Weights of a small GPT-style language model, trained from scratch on English Wikipedia: 49.4M parameters, local attention windows.
Each number is 128 + 24 x the weight over its row's rms, rounded and kept within 0 to 255. Layers, rows and columns count from 0. Numbers have three digits each. The size before them is the row's rms in percent of the matrix's.

# layer 5 MLP down, 576x2304, rms 0.0466, rows 134-188, columns 1280-1535
101:114161153094150173119155125128130091154139122140088094109138134110135134175156163108136097115158152108142111125140113145149132124079142116123137112154117111165098139091146125128125118145093097081126106105119128136139122140142129132125135086163099120087115133145136096085163120110112113105160086162144119129146154147128108111162105094139075122151154131120160094153144158122077100140147149103108194135124136135119137093150123072102082141114122131097089107137129112176149104142112129161182140185153136128140127129147141092122140168142128134131147137155135123149152092117159112165113113148129149086096094147126104127146098135118089117110106127114113116100080111099091097154118091149119143126094148134153113146093101090113112116118108155098094147107150118156116118129131119
099:137108119130169099116113125134088124139122136146125159129134136102151141120120101081148130140135118133120158127135113133118105184097098112100122167143114163137150125129113061132106096140137158080134140086078140111139129121125100163139118122144134124149112131183158145120169118093147102122113079161099122142160158133092149142113117159118169143129127163082122150128153143168113128096080092163117082130124112063108153119124116112154140099154132136119130132148139100156147087114138103138099066122165138109169120113128146106130148134065091162122155136081154116140110143108135139134090152142158136113094097119130125163180101130108141104106112096120141098137158131114126152139182107079138153135099172109113056131132101141157121120091074124099113165131113103169137142135133141
101:121124145140125104060183151171109127140055097103107130126138138101104113078143107079107118169131113111105094117161095098145141164111091125144167086082140123137119108138121087081138107142164133137059121104139179129115086106141110088133090152078139124107104136140171147136123119131146128174120180142127154103122113138088123144157054159142144153142107135071151100131109098156125098175130169098121104106097114089138100113109126138155156125103086176137115139137112127113103152154116134117123119131096128185095168094154129128150139161110149132123096138128128115117125094129162175126079126106094156169107140129130149132126093163159124092178073167130137116127116121148101101148112173145123124126106138121126120126137093155129099150119172138167142146106120184168139138139127152
099:098125146114113116106157149127123106139160147116132139095153137132113110112163149135117145133125159144094112111116133125147134166152135141127138141151142164136100156132131112139111077125134113135119157157114124132087132155149128131132109124122101152118102134114094133151135124137107152101138117117113157066101147163140110131127100137147110116181150152113163127122087164097082116099131082188122107130186144151157163147088124108151093117119116117140139106177141106114126109161122139109160110138107164178129088128138113179113174109148139137118121149138129116143124112114145120133141121123106143119141186132169141112125100126130120129162136122140130141166142125149136120082124126141131113127162115102137139092088154148119136128117129136139125069092105173093129140181133142
099:135143114128149146133132119140117152115144094104137122110122138131135134072142150186105119129084166162100151087093144115095114145146104123078191137142134110102150098117111138154154124117126096171133133106161101107146109125122152143131125110160126118094119132170137114137136145128126112138120136125146114115120094169139135092127106124137119107186112080139114093141121106185144114152166107144138165131167169180128146146120108123076142146155124119136119159112144119130120134137134100162149132111115106160087089106117136083145079085098113121103123138116174151105143129145122108111149117140146106104083139135134144135106090151137123092105141120089126099113093114139145120167112140120108115098152074113146128135130145118132099120168125103139159119124059104129090150091126134
095:160143134148167097132114137155089137160117166098173162120113092153141152115094109110135130132099129139133124144163144118146129133126109124121117162160155124131120110163160150109098150085149115149151138156127138142107113145135099151099149156131154097128145139094130117112108097173131096138136118124053128113125119105113118077096115134116142180135132155127138179128097164125167112135200132151121090140113094132125127142139125131139170146106161120163138119101173121110114117074110123124132132118158172070142108155114118097119106114140107136122143120093126172142173123132135136083164113156125147110132070129102130127146137137109145145129119168074106151149118081138154138148145113136130136154110120094092129097140088149115059124114155135117123133090116091126128126134126133
105:080150093112124079168187135134094125115117134099115131113119181101129133165123110079105144133093128128167143122101129143101085151091135161148129130136165097126133061106144139134100124160132119115103127176106132141155147078112092108131143131138125165110146120135140102121148102090128125127096151170129166161149092164154140151131174144160168137139102087106115140135157133146164120105096158122125148140107089068173114118147090092099121165113176108150155109128114100134139147132126116114109123107098133148111144143090116186092165126125148149127095105081113137165077133151122152084101115104150187159114140113127127156118153125078115125130164120110128127114128138119115156091112135094149138128112121123184113151121097075112139124172097150122149112139138133134151165117129129
105:152104140136163148116149127155113090126126093096119140108080106170116121099115107136157168144138159138140139108118102132111163135141126162149134101139120106138098138121100149120124091116114141136089138134060133071139105112117155147119080122103147155123115152176177121113146109094114162142154133082140151112114183144113073153084153155104152180116136154079134122137130105122154163104164102120106149129129157152141112115082137139114156122131167101124110127138114144122151129098144110102144117106119113112109114128151175147147134115123145171124146105103116138095120170140147112169105128112144131094076121133108157153097146129098074119131142079122172124122171206127145126176131107132108133113127117093143103177106142108139165135092121095131136155161105143081133107099130139
093:159116130198165095142112129101108134155111139206121166143132166116139117170155122104101128130093130107145095088136129104104132162125141148045100192083139124120145116085120096156138067140134128092125150098120062170127127127145118175134136130130129123127153142094101111121153109116164162117125130130131158142137118153128144106080169151120099126141094121184141136148110111145152126111077140122127124132099144141144095098154156084111114119151171100144171127097158117119120157148127140121141106114151162111119112111122131127143124110147116164116111126113076136135169054116078146137136168127124147135116118114123126113167192120152126110145128146172142141103151086119109119082173189112147110132109139121099107145155088107157131142118101149115113153096092113137156101073134083
098:120135071106127087098137119132107149168142133159124116126143121124113160087146123115124153099197131104144131105154107152167145118174163133113113137091147141097167112147127106120122103104133136074107107152074114135120167127163143100151114149123117137146128140173129124093137130143091177138133159087118134124137152133127131129113138143131110122155108152103138082113112145135171139096168111114138125149083139151130118180135140069138115129138086126105123151118104137103130132136138168115117107121139105115121102150109083107113109146124113106080142139124125128133189158140158126106177165146145114124130142130176146123192150120129109139124117140145100123131112158128105089153164118121127140128137145094145146174153165145097096101188124108145130130102175133124152114118130136
097:170158138152165155168102122114141139106131104101142125128090128116107174128095107123116143132100141134116118140095136125140095075075139167124152168162117098170152123169169148139135132151126124106130148116153115107130159148153127121112150173080153093083094131067111151105130144164135140118102109168118133098150139106168102124101152139132143112110086127085133131124074139155156163130105131122148120122140134112175126114121146101123132125156121133151123110164105107087099146089137103107140117122095139136109167092121114095149137120118099129116143089117136145127133125115162102132127112141133098115155073117128139134115139132127118159112101149120132128123136120138183127126138108164160116155112170175136135151180085128130065144173109139076116110099109146166129146139131170
103:156161121104089123139113137087165128168164120162121094159133114143140124117128153151155123105129100136074109097144100087150162114151104168146132140105113132029168143161133119110135107114147141102128063127110079116162154110084127144166165142127093121121133105134109128134096119141155127113092113104127161092103136150132177128122144094143123100127073151128112131119138129093087129170116142146144147100113112182157140077161153155115133198134062098147110146130152129113123115129111124156131147144128128119171200104129124128129125147109150148089111085151125217113167134123107133156124139104127083132108139105124125108114133164134113108165133097111204168118106121124128130109150106153128192154120146151177113143150189142105159132151160144148157097126165146159141153126132149
099:138174114103069076121105139135120141128126131198148120132103138189121111100124158180094124148161122128124113100103133124111093092123119146134111126158170091117138098115136127082120136113141097149076136130146106087145167130154134087074129147134144125122155099110053155146139146155121109134101108144091118139069127126114134113143108092116180115154146151125132117114135139116120091120129167148149098142128101120106117069089116141140072138166140136100100123125126125085125134121138099151137131110152126127112170168106154116139102148143121072090111116064152149130135141097127131136072100109135136122155130114100118107139155131120169145125113091126103143144126163138102090140106084151112147117138134116154155094138136165094164194141131143134147130145119140137133142162137115
101:165127122144079142115116131128109131171127159111134130117118096138163122099144131126133107131143107110111167148149125125128150108149136134119152150142076158080127136157130099124128125144152142163125123171134091132071183104127094101116146121153113121122106144114124121065099170115109146119123102121147157110149133125097131133129163150162163129140161132067085092141042158138102097139093138163099098119082127075089137143134113147152164109127115056128150135165151162135098126141128105137124091146147137120140152144122176126070130132137131085164113124173131146146095141092098127093142148088093094120143128124112114083135132157098161156145119118121156156104139113124084100102168140144161120154104162099100146149153150130160109158151131132104196099154153137086133158131128182
094:144080101123152155109158156165147162100115128165163109145121139137107131067126140111126152125174117114098135108113139147157079149164135144175095099085111134132169135121113156162114126147116217119149120101146102135125177135131117087143115109175144103067110123121162093110156170124120149117130118113114119126151122108143127123128123152112149169183116161133145160106084108141105135178152109137134121113129103102124097110150143109151137155152139195088133152137130112166136122129096133137126104107143117121115139107135126163135132149134124139108155133151115108092106101136162140138121128134099151138146213135161174116131093166131179146150160103169093104116103121139069124140114132076095100119120117082156163125111147118082153100080150104130135118131152112121144137124132142
104:159163122131098129139161151098138112188170153167134103099123131186134168102146128079098135101107140107141180126157101082118130124151091132135183122132154106155124113116162133112116148122119131141137122113087146136144168117171159150145119136130145119127125146193143104147106157117131137139092150124156136110132098138152140113110157122129119077140123095122112136133090177102138121135117097105159166158147155126112129087126119129164106088122127104090105143100113108111103143116097163137114127119126119136109150103112117147104128156102106078140090129139115119110070162157104137081091111131110143136098145136100150092107138144137133144103170165147138113114124139152137083149143192152134113157136164111139066107133148147114161114171112141115145149107104175109122113150126103
107:133105117118107163161111147140094141096147110113139112109089192064121111151164100126105194109056134102143129137102128122109143119100157156083070111101147131101105129073127108145143133109111129156125138132110158100148131077141112089129128112116091147152168113124137091141153151108163170122126129076115110222100111134121131153139153144148113125103138068093159149143161118122099112109138146099091141147160132131149138126130142089114150126139129139099106144136126121130117171091133130131103094101116165144132069150108108127120134088143135164112091176120102073161118137117100120152151103117121150134120136159110100134124141147153102106100139078088131094138174087117120103061147146099162156138151134117116057127124087153128123205096168141139144139076089125157140146073125104
093:173139123157144167130128111123142092183164138148103110124114128118158149128143114133120135150131107162122135128131172138149115142121140124163148134143156139108110149122146143124133141110090087149129117140182123143107135173115137151114105161122124138145128143119123132123128130178165115122131129148124172132137164142170118111132143113109162115151144121151121152146128150133144116158150122152153127119161160160145150126131159180120143162149162146114129126132098149127156089125107146095136203201153166152118141147147129109129159113114149077137129132121118134114149101118130116117109165131130112125110099156103139149127155140135114145111123151136124132177153104078117143135127163172098120146155142153152118117170126146152134108115128128147108145133146164114149168164135157
096:133151116088098146159093121123109175138095101146131137151151107155155133072119097170153107127125161127142125169130127148135106136121098116123103097154127104154150129159107122119063124137110111160169115146143101080160182098092161100111091138102128137181145155097145144176127154135139130145134115133142138122128156092144145140182110134158152119134155119141156134132084143129143130173124143098137135142112090137137067123145125145129122145115129121159152160169157130099145183179103133156101107140154085120125104112091093115149139125147112116165105118147154147157126159152130116120126100134177110133112145128134135136088149135121130141111109131106135131121131106140139143178133106127143193150140112202125155163136155148127136125184147116148109099132069146112124103119126117
099:145120150138116141127155098107095123124099118117128115093122171128131125138163138162156129172131136115134103137116126081100154103113135153103143175141128104131143116103137166141094122097108083174151174111141124150130156135157111172129106139063138157170127134091184110149090151122157121105099125109088100118117127184107140128161099119137093128063133094154080112144159173093127128127088127129141122119166152161156137125130123143111092136165162162108085137122136169174108129152127116156118136127098071140130155152130143112177139155128132106138102165098115108114135126137157099129100138187127133154118125149155100113156113116158127124139094130103155191139156145123110094170117152093132137123186126131144159136135158094088133119148107126142110113133131123127153142130133153
100:133144152127136077102149130114146131122157133109127143143125139123128090130123135125166106103143119107078148111128097145153143127066141108123139115129148130145141130129119118127117096147092158142190080075134172117134143065147157083122136133071116110123139148146163115145151141172126131139139102104137091137145198119136146173106166150071116117088111139158114122125125136096122106135097119113137098137165147123173126147123111120131105126137109137155073128143099093103148086120140099137143158099110122184113129102106108147127100100108084091083098145099134107100139107174138152110130101142135133094127123140145148116082133138124133134104142144115175119143152128099117159132091120126136154183182149141092131131165160144128132098180161131129108146103106137120141143120129137
095:104134127153137083136116183113106166128142105105088096137090109087159105105082136119103139119118153097140144108122082135137158092140154096126176157125102099144098137100139162134135122155134136131104131123097156121130119125078104136126166087103108136116110128111090102153116168102127123096135126137126123136137132132165156154141148143139141141108124116121110117154135111139146092146111135088155105135108143117090142121093163116120160112181125122116140087125122144143139149131139108113157104107132122119123116143075130141160167110137119154076097136133130140104114149119084142103140158119135107125116111160092158142123105101132095080134130119098145090104125114063124123116136142114123115102069158101122149098147145120124119143095122110156081162115131103139130115090126136
099:114124140112090120135094139162102103108156166148096141106100140151108125150082108160104145108172146123094126108143124156141118168100152129103128122132104125179133134127159081079118160074103134078124129133124189108130161143161148150126128112117138136116108152103111151105144063126144107126101112113151057135165090135119144103130131125123166163097133158105131146167163131159106124117111112107101112129105145139147118112096146167154144135147125169132076114127137142066146127129069120093120101137153073109085148117127178139127130115104114154112121104125119143132154154075126128120126171146121133111128133121078155120162085108126095132109106130128129150123104116148122130097141152189135118141120112124133135131172110108137108127143136132107103091149103177148175134144128139
098:104167152151105158131126149116149119134092153104103084118095164115122119114135083140157130119117148113104092116113114150147179113120086115118174099130117145072120112183103101102121114125155119128096114118109116153157142132108106119076145101166113118168155118108113114194116119096094141083151147152174126133127116113152132084120075108117132152123142140135137126109107124157121147145077152094137115127098159130163112144120129129111142124142163110144109106126118128149147109139126081132154123105156146135118083138131121124139134180095121120105158128130116102128143136135135113140147122141126138141144107143075125134139133127108150108116102047119164120124146122139137112139135120151148154122129121134159127127163094129171118126118114119111135109122137128083116098134127162
101:130110162198158167126126093097141120138113136118125117096109124132142091146143105159081141096114153156110151100123116145136135137123136143134106094163095122155116136132144117166158136098156138126186155115121117138113118135144161135127160143088136131111127133126162143165128167171124094143131137103104102118127147151134195120131116137168125115126164136134173126102140137141111135103115095089132152119097116159101150088172136105128103134070089164117152128139188160115131130127094138128085129137097119129128094112119160134125151163127156125099101170145116133092131101114119177131130114147134134136149090143128140102160101133119085169106138117140132172130180103160154112137126157144147127125089105152109138097114109152105125180126138164183101131145131161095129142137129125
102:143152115157158101115083111123141177128121145102137154140117134127112118202133134106129099126119077077114112110129111132102135144158126136119153123161140136098106141136106112103124136113152146093117103127144124121134119125133131125116130137146142098133144139119153105162122128087119155118119121140132159157123131069153151109153091141122180101132114135135111158116100100155118126116088142129101126062113115136110144129096135121173127127129144119116131130177154134129173167146113123114144182127145193145117107113132074095132112136129171143123148126146133100129141071198074092157145155083114131137092142108139137116132187162168144124093128128104135078158139101121170115154113138103174165118101133141152169125117115128135139131146146103144138121091140154110131147116127123
099:090161126121157126152147131130112144123151132162176168179164118130122092142120096179131136121121126137099161130094117135086093174123122134114118149131102163175124130121128118164114085136164128117121109137143157112161196146162153136106156155117154128179117169079153156121135152152118102133138109115133113135149116092126136184130140135105161117116098122125118110157131128096154140064138155108154145126107155123111118143123117122083117153131148127168161150160079166183136105130132155157115089148096152110148139113127103154119138106101131160145130101161123131176116107164091140142133146086128130124110122119101128125112146121163157155154137154161126138120138142120146107104122140070128110142127145127156137113137092118123156117099112160118152135123157174092115145119131125
099:117066089088093177113134142117178142167138162171141176097125142118101115163178111095169199099137151087176129111114154115126137123137139116133111074118139138090109156120122114140124153111143163122148130127169119118125162150083094091114142112098086148133127106142112115118142111110117095139149094116086126167118122153136169107096122109141118150116140121099101151117093100154132118137132128121119116099109140148098118117097155102120151139166113130116164129158137131092147080134151160121115107107121099113135087155139093097122130118143129163118146105154118137155107094119124122109112106136132124124177134113157128115108174118111120095160088082157131130083126173179140119164135127108102161118158047119100136131100123102097108137149148138137105111089129094111142168113133080
099:130122122089134169152105117111095128085112149095133112091136081079112128105176126117130127121147156114105120140132085107124126118130116095103161128169085106166131109130115139117122107099140163157098139136123134131135110149121110132148078101156149115149123125088135104115127118131126110134150109102142120111120143108117140098157121130148153098133117112109144135136124139133114104130149146060111141171138182124122154081114158098096109131123145142130128097112139125160107132142131140113184127174127104178091095126100116138127087153188127106142107140110115158135133152140154149137148133171146132148113107136148125132118106160139156155150146143113137084142115115106131108109119109102109112126126145146151092140109115095106154130143075110077119140146121118167087084109131089
095:127090171120097062133127102129138155154161108148135145086086118148163156097145134131161149144166122129129105130149170127096121154162151137123091160145110134088118123151146146137111101099107105128098156131145148173124137133131125166125086119163136081121098125146097073156147134126137104094138112129103131118137119140140136070137089111142114183100148139141112160130105170145145134141078117119151126162114119102125138111130110162163132103084117149132137143127176127114151097106077152129148118149149155096110098124126116185119113145071124129116135128148110151141126126153120107130109114106113125120162113132125097096088167142153106122140145101102093139153175151141176080106115119128129143132125103118144116119135110127149174120123100121135114131131125122107104120148126142
103:140173108107168093121093153098161145139152136104124159149186105141112133130137146163125133116126129068138124135146143115121152163110080165115182137129157125115129108110120132130129113131174132128121157132128114128129117094132124117142185119094075162110157137127102116105118175101135115141092125160092159118142120096129139126098106133127145154137112152147153115167095116102090089065040149153143157147169130108123094145090126089131142108118145166119107141160112145158169125115125120088165117111127145125179171174099140116118146109168079135094169146134145159096115100059143077099140150142130128127138124149107094111110112092139139103095128108149084134127155129141135104111132096149107154130118105110118130118155167164126070126103147115156113098141096127102146149093127166
100:092120116118089132147077126154095158123071135111109149128101140156111127134116172136124158129111121118132115145135102156113113152088108154127089083136125097129143112131149145160086114145153179130168157142137149126143139147109132135126112181133131164154121111132145136100117110155119119160144126106172135124100092119145110129138079080121109106091127139122128108153184154067144146168081096132113108121091108111128146121131121128132136150096139133098128132088129142069111097184125156126120128091118108162095094141152117190094125071137127060138139145145096126147151158131118146140097139130134120132118161134121170151191089153139110083097116147103165124096125165131127122105137103163133127121131066121088127161160148114128136112090145161141147126136118113139158152104125133
098:158089121070148166127146142133145110177093101124114115097148117136151105158120143076162121129130142140140120175125068132083121162157160132108128139096113102139168138156131121110140082110159188159104100148118147122062115164113159136173144122144092139146129090120112138154144155148123104087096114107166114132102144148124164132152086152066118156155121133160142159098165111101130113149135131101118099136089137110145119087122137149150173140148153107111131137073144125163106148106122155109128077140131145137132118149127092095143091160132139136103122148122117099118109136121126142115135177147147165102146122134117139148102138116109125121132149160102115134106112116130105108112165117075149126096137163139145146142152103114123108131127075113118152147132137151152150175109129095
102:106131143175096136101158120121165134114085088130119131107104183172138134138117128154147117126157114130152134119123123028139130143147144117097138100132103136130173097111079101165116127138168114107157143153098113104117134091100129067103119115112143115086142116112115078143127107140089126128079117135129099112128118125084090164120134189169118143170156096085041104118094136129093139123108100144124185136044136138138140141106081166116146131132179157136125123133111120103154112133113121174123122107143152155136130090123125187154122160135115166127147144119127121112107093102103095147084096111095130126118090122132106107165108143092137084141175169091094123134143129110134137149115105142113142107138087108147141107118171094093126109134125101118137153134158123096162143148124134
102:126183162110179150122122117134173132109084076129133134117129163155164180131128117128141167130143161142117156144118150116116114145128124120150144149129179125118136145162123137079117116120107097129118130121064084146112122121144128149141128144142136142097109127125114136173134152132172170116109129160103117125128100113133111160149126158084111162132146105131130126084125121154168139124140102144130115142141139140129148114066110153109099141089157169164153158121114123158135110127136143141108116177100120110128120130124111145140132161164118129170169120094138120145126182130111141145169112099094108122112140108110129152133091082126139087166165127086139116105172144107128125142139099148143135114133124132126175109150144094131151105130125122124135146158155125131106110149120150
100:121109084111108123093084115126132145131137111132130118125100136133156128178093169096120084134124123132132144153114162105133166135157146143134151142158137101141118126119138123104097119122141111094104097128145087100127118110122138125085126132094156155119167147172124134153137202107153129114101142165129131131116119141152134193133152086117089146130126104096149155106160097183133136081142122137116131087115135103129117093137127108125049154140145144105144123074141152126105101106148086154136140121183111124145109111135090155147084127140080139141139154116088147097136132127113144137075111093104115117122119136145130142121124133139114112123130137086097098142146097112113155168136119124170094117152089099168148143119150111130175161111152115153103130149138162095129119136124112
097:144136132165109109120169115123151161165118132110119127152127107104125095138136092093098144102105149145118152106132131142114136122090157120121101152108162113128166155130093140162134111134106111129124112171140121115125152116120140128115095137156074140126099104112131100115118164125151103164112149168128145118109132121112121143143146153112105127155116124109118108136112119126127134130142126127134088091099102098178103139115128136108152083130136167144149135103098078096118132162097141160134148116119132113111090095125125105139135125117132076129115173132096110146124115119147113146089126116155123122183178124099124116129128158135150154079133111139173090126123122113126179118182179080130153172168091150104138146125174142158110114116140185167140142165148125107103098147129097
155:166123174129127106133104133133138133141133107107124140125145126158156121125110135147132082175134139126125120139124141139131142148132136135100154135126146136158159128158146147136122110152130122150124126121116114119127114135122121119131134137149147134113126116158129124150133157130154143162116122138130107129162133157136125123113151136175125128147121144118125140114129141138148112154126131172151127156129161136148140143118151143139137169121135155147135115139122127141141115109128177127155121168122143144127150127164116138160117143140124118174142118133161128145143125144131139151136146127120129133138093255158152161138155149133130094152106141129093145131122127134155119125136115124099115129140147142128138112140154134143133126136121159133151139162152130123098189143128155
101:131128155128127138121141111139187139145092143124111152119107116134109104104190174117162162163201129106118094101146157124155123118125133147121103111105124179132153131113146132175133170072150120103162101100143118144135155130123146141127148101147082113137060133153114108163123125110155132145156147151156132161137134142150099163159113086114152137099145140137161102159087128132127144171132125162129163128138142136131152142097144109134137103132109135121139087114144134109162122138087101173136090113080118125122123128161180119130123192081130091131102149169133124134175137149157147116176142082148127113133135150118120177133119122128122129064091097148136128124069130126168104158154096110159077079149124145103139170132116118126159134124146095174144113131105126146108160104124133
097:115128143102121103082084099147103129111145121104145127129104131144107147136133148125125090141157126110180114119122140149141148165143123102139132093120134089079132100108151103135108150132115151143091183110114139179123152134154085117106141130149143163117120119092093128106107122155180136072128106125095162114133082114151143134122146159157128092175110116153128154088128144101101077136123093110180123136140149109176122118105117154155134117136098105164122110111132121131141144154147135095151156147084110106119167145131136132157110090109160147160166137143138101131145106158127095140106140112104114149127137147089095134115119141098151068139075126146131117135131113073149130081104135099158179171092161135102141147094122117136136107140123083151164100146156139113135160136126120
098:130121092125117132105132151116075120128139134092111087131128171158134144110168143090169150053161118172174154164133139138107135160135136104131167093140100158193159154142152158139129145120144076105162129094118084125163140135153200130169186137107122141125172177144129113146115121171116115152158121181102159072151186083147147126135117103103153109124160126187110120157126143089104157118109093102107158154110166158095109113088132142099133114114132122125116135171120153125159085133126159127118105127176152125139142148151161183126122150126113172103159133060114126092109165106126167145119149160115145113115140137110131139148093113113186121139114094127163140134150147144083129085117129121132141139155120106159111117161134150129157118139103102164105138111169109147146130126135137
094:116120109144145106124154202076153119169118140143120107119140124140132119130158159113146160131112152130158159115142134141141128134126141098101153064099130120161155140086141136144112116158145113171139139096149066124127170129101074172125140153139097167095163115109143130117105168109095152163118167103137115161109135109156110058183105113127115135114107127111117110190178108188132127111148130122090129156127155143151082130130111088136129132111153143152139090120153147149128148139100103157076117119137079132114098147150135166143140091185142137103140144141097149149170095085160116139086123129136129104143157126111135105175102151119067112107144108107176128139155085128094136121140125147116096113158131101131129077112114127127157126174110136108086139140147151157112129100125138
100:138124096120196148098159156143110150166121112158156098131125132133159064194165104079118128141075150141134155069105158105141090138126117134096074128129138092075147130089153088160151129100169107168099127156109113102182118137105154114098100142130092085131111117123090120143121139112166093126141111136140158146147139125116129134115087134159180089179130116116154106159146152141105130152134137143093129136164158161167116141119152092111158153100168181089158116132151113099137174131110095102149126074112164102084178147134174126140141195119137178127125144129152152150101115160129138133120130158129097130136099147106119130151168107147082119133114116121110098119130172133114110146136142074097108122113157182165117137145093141136133105157098106160135157098106169104106126143128114
104:149135152151111147148140126114135139133119128076158118132115146096112134149159118106136107100114136211102139133132143116117125134104103115165136148163147145141116112130110135152096130137123150093145118155135106119105185097121124118134122131131119107121128136169112093151144097116120115140136126075146170097140118122122118170172158118137076139138117143095107153141123121148127111160151117082110122100126106097156149078143117145055139138124155128130145130150087140139126135115113132114090106171110127101131135126075128143110103138104142094126109118159128080136079161105140174143106119117121131142112143148147103146110131151161123143111131155106174120101145110163151151155119128168138102136184152148170173092137122150088158147136131127148123156128135174162125105114133090
099:117120135102154155137167099131123126141128109162127149117173130124162149136114128175137120117089112114099147108158141118123087173125088134143175068138137108116114108142196119156147097104123116157124117096134110154126135150125098131130090121119143122116139131148134137093159121114131127122080168106124109132142118164136146122069125116137146125093120127116128173143098137109119128123136093141149123095115104140130148127101119143142115111124122175107142097120075146124160112137161159126117107084124123149117079122148137127120130152134106070138111146104136117116138087114124119153110124151122118130129052119117106102130084150159127109156163119118077149128145124107151112120153139115144139113171144124112141110129114087114112141141160138144111081136140119102124152117126143
096:103117164130124162132148136169156144113123104084155142103120134141133128112140119138128108127105128129096109087150131078121164191090154108105128110113115106104102157112137151132137152099143124179138121101084177143120128158136170142114122138126117141127150123170118089109152080124144125137161133123106161176130135122118158137178118129130107119114101154172177169133136125124122121150138129165135089130120105167140152080137113172166116129155127097125138162124087114111130142154152132156125114153117139131120138155160157105107122136180127106156142114108118147127135161152158137122108108098124122126099101117136151123154146109128146114074119150162130147101129119119195174138166173136119111094134126117110122124098137119164081121141160119119157144141137146109122131110132121
097:106123131108151103113102148115113139125146140110160160128153077133115110118139158118116121130129116175129143139165125128094149141140120117147109108122119125114155116137100158086078112154168168142154118071168121163107102122134180142123144145130142131139145091097138111114148143131105120146170145100124157092114137108171113099133118165102140142122124157158113123108105134106109161118149101159119133161172140158161103170154136113169119169166120126130108098145115101137120094153142132150161113098104120104174136129139146124149075121162119122125182131157155092133112106147112091129138138126129099131124118134168160188133173143153123139146102142105100167140127135106140118144141107102112136130172159145139136118163155128130123118134086103110110127138131112090138139139128144
098:147127131151106124111139139158166133153075129188135127112137114127128147103134115103166146145085148175094132104104109152116160144124104139126160092101147119159147108128108124110151129158153127112166080102135127114102100101160136070127107144063116130177127105162115112098121111094147101111164135129128142168126107113158152116120141158129145173124091136119192149133125119109120166124119108126127101116122166126098151149130145145142140079157141131081165130089125132109132131125125150126085134135135109138096143097075115132122108106135115139086193107102109104111140151132164133130130148123165151096122157139126133136144133139141180141116165101112093124115081155138155103058153158139134156104107159090120132116151045126115089128116119126086170155137203105123155115129130131
098:087149094169085132143127136108146110187101131119122091139118133164099150199149110170156125103090155133110134127151123149125177151093146178152123139147121083125151133141195087098145144132111109166177105165182175135138123097141076151120118105099122118134182095173096100165160116097093110131121115127126146096131153094100115112095093135157118123153137149151153073126064118156099102109159181102115106153164098155116104123111117142074085134119170090132158129115134106108147114147099129168127082106109119153106106139159164124094153130114126143130167181127168149143158122145095119123121174148113084110136167135138175101134155179157109137094161131089170103093138131137110140143152162147145138138141119140083117148160171146087085127141159145149183147120097147133145135117130123
101:165147136050083152164100120142169119119127111140163163097096111140119186086116131159149144144138124130151141128108140110114123097126087133108134111144135174082066155122113106130167137131114133104113129175108169119117155130158157127100102176153113113104113111108159153151139070122132098110133171133113146179127099127138138122148093082125171124110126129113154160130127124109144139150108131104141140123111110163095124129121117116114112134125115133166112124111113151133106093104126099156114172152109133104151132147102129136124135102115145134096105182123146125141148116124166127135070133117109106119159157134121113157110060109116132130110148132146107138102131099132119168139114097193177087116083143176128101115155112120107137139157145118139159140150127143116163131130121122
096:151176127175143092115080129146115129045103091162108090136117170102106146139125128130105102113096131150127164127151129099107099132117126120174160124161110107140163134102149116119171160078121149117154128093136104117106129152165086130115080107109139077152139144148105127084156196137125136114164163131200113165134123147144120126150143122100142119125123158119149129149126123149158112097165114083114182102164134115170103088124126119120100150160192110103142145140149115135140114126129097093105132153170108161151152037135127177168137082151122192144136111103135119140130140154085126122094148105115119116140077135072142104096092137173139150122139154142154165120159110163121081129119100142127157133105135113127125112141140151120156139078113147107154157107143140135169104133127171
098:140113113129139167127159125118155086124123100144123116152126148102111158165093124160151176104095096074104136125173150167130160162147130154140104135127126119092116131129161147121138157108139087134160161149130100133156123132111099129100162139108157144152136180089106142148124088154148105148093150118094107122129142097111106160169131126148131140126170151120133136143111164116091132174163130155118130140122125092130169157134106142114130128087199145145117151118063120177124139153141112109105105127138127132141112111157140115116143096110158176095124130079101100159122109137164127155098099098164100122147099137100114142150142144128081122103139170136104143147135125157092113105135153147186115177165132160077158103127128142151099135105137129137163133121115126143148137149126161
101:123133079108134069143108135074063152145104135119135084117120174144119115105169119138150155100140154090111129136099101127159158124108139186146166149151167097113148110131148128162173174110107104166134119153104166113107153123071124109112142133098151109162139121124099114200115100125124130151138168144080128145122164160136136124109150147126161106151114167123123132152122117121136104095116124116141120148163166104138069153142137122156156157101140096095124143136092092141147136129135142106096121141115149122084174098103109134173175117114084121111114109104135124130194126149145127147143106151139115140150122135095109092116144117127111122085134106139150118102145131134085169128147164092105175120125114125156101121178157133152118102149092136160083126088147150109115147109128150
099:136121145117130144123115080088128171093121147142148150120146154091113101107148087095102116159141127121085110121119143139150176146095090103102104149183099123136105121159110145104125134099167133144160137085129139125102130145096157090166158103127151121139135135133149118123187110128130101108131066117136088094164103108160146138167141115080134116158150124128101163097127144129128138112084130127141127124132102103119118155100091194102130154115105147169121111140134141134125088144161130137131115118146110116134105073167121120119125140091114133186119137109132106118131156098106125141102110153123162128091090130146141090126112138145170110114128121106104148128154141157118143166091086120106152137116162137107092148085122110129116173128125129131136095165137105170140108147128128
099:120142147167136139102131143150112097128101100123185101140159162132147108119142088131122088155114133118082129128137105123110107161097134125143103124140141175161110087136134116154136129112084141149134122176120173126139113112141106161130152152103145154105113163161115117144149124135129180140130192117117149146156149111135135052150201149119143105173170122128141159131133142153112134098110126129143139135115112133202140146121123170098094128119119155116110145093113151126142128156153142156130144149098119121155101188112110135116124123137140106158112134191126135115113139157144153127121109135146113149148080109103116077125146119132158175090147148118099110118097119132120126145143091131106099100145199116151157111134087103170148152187125134131151131116166144122122086151124145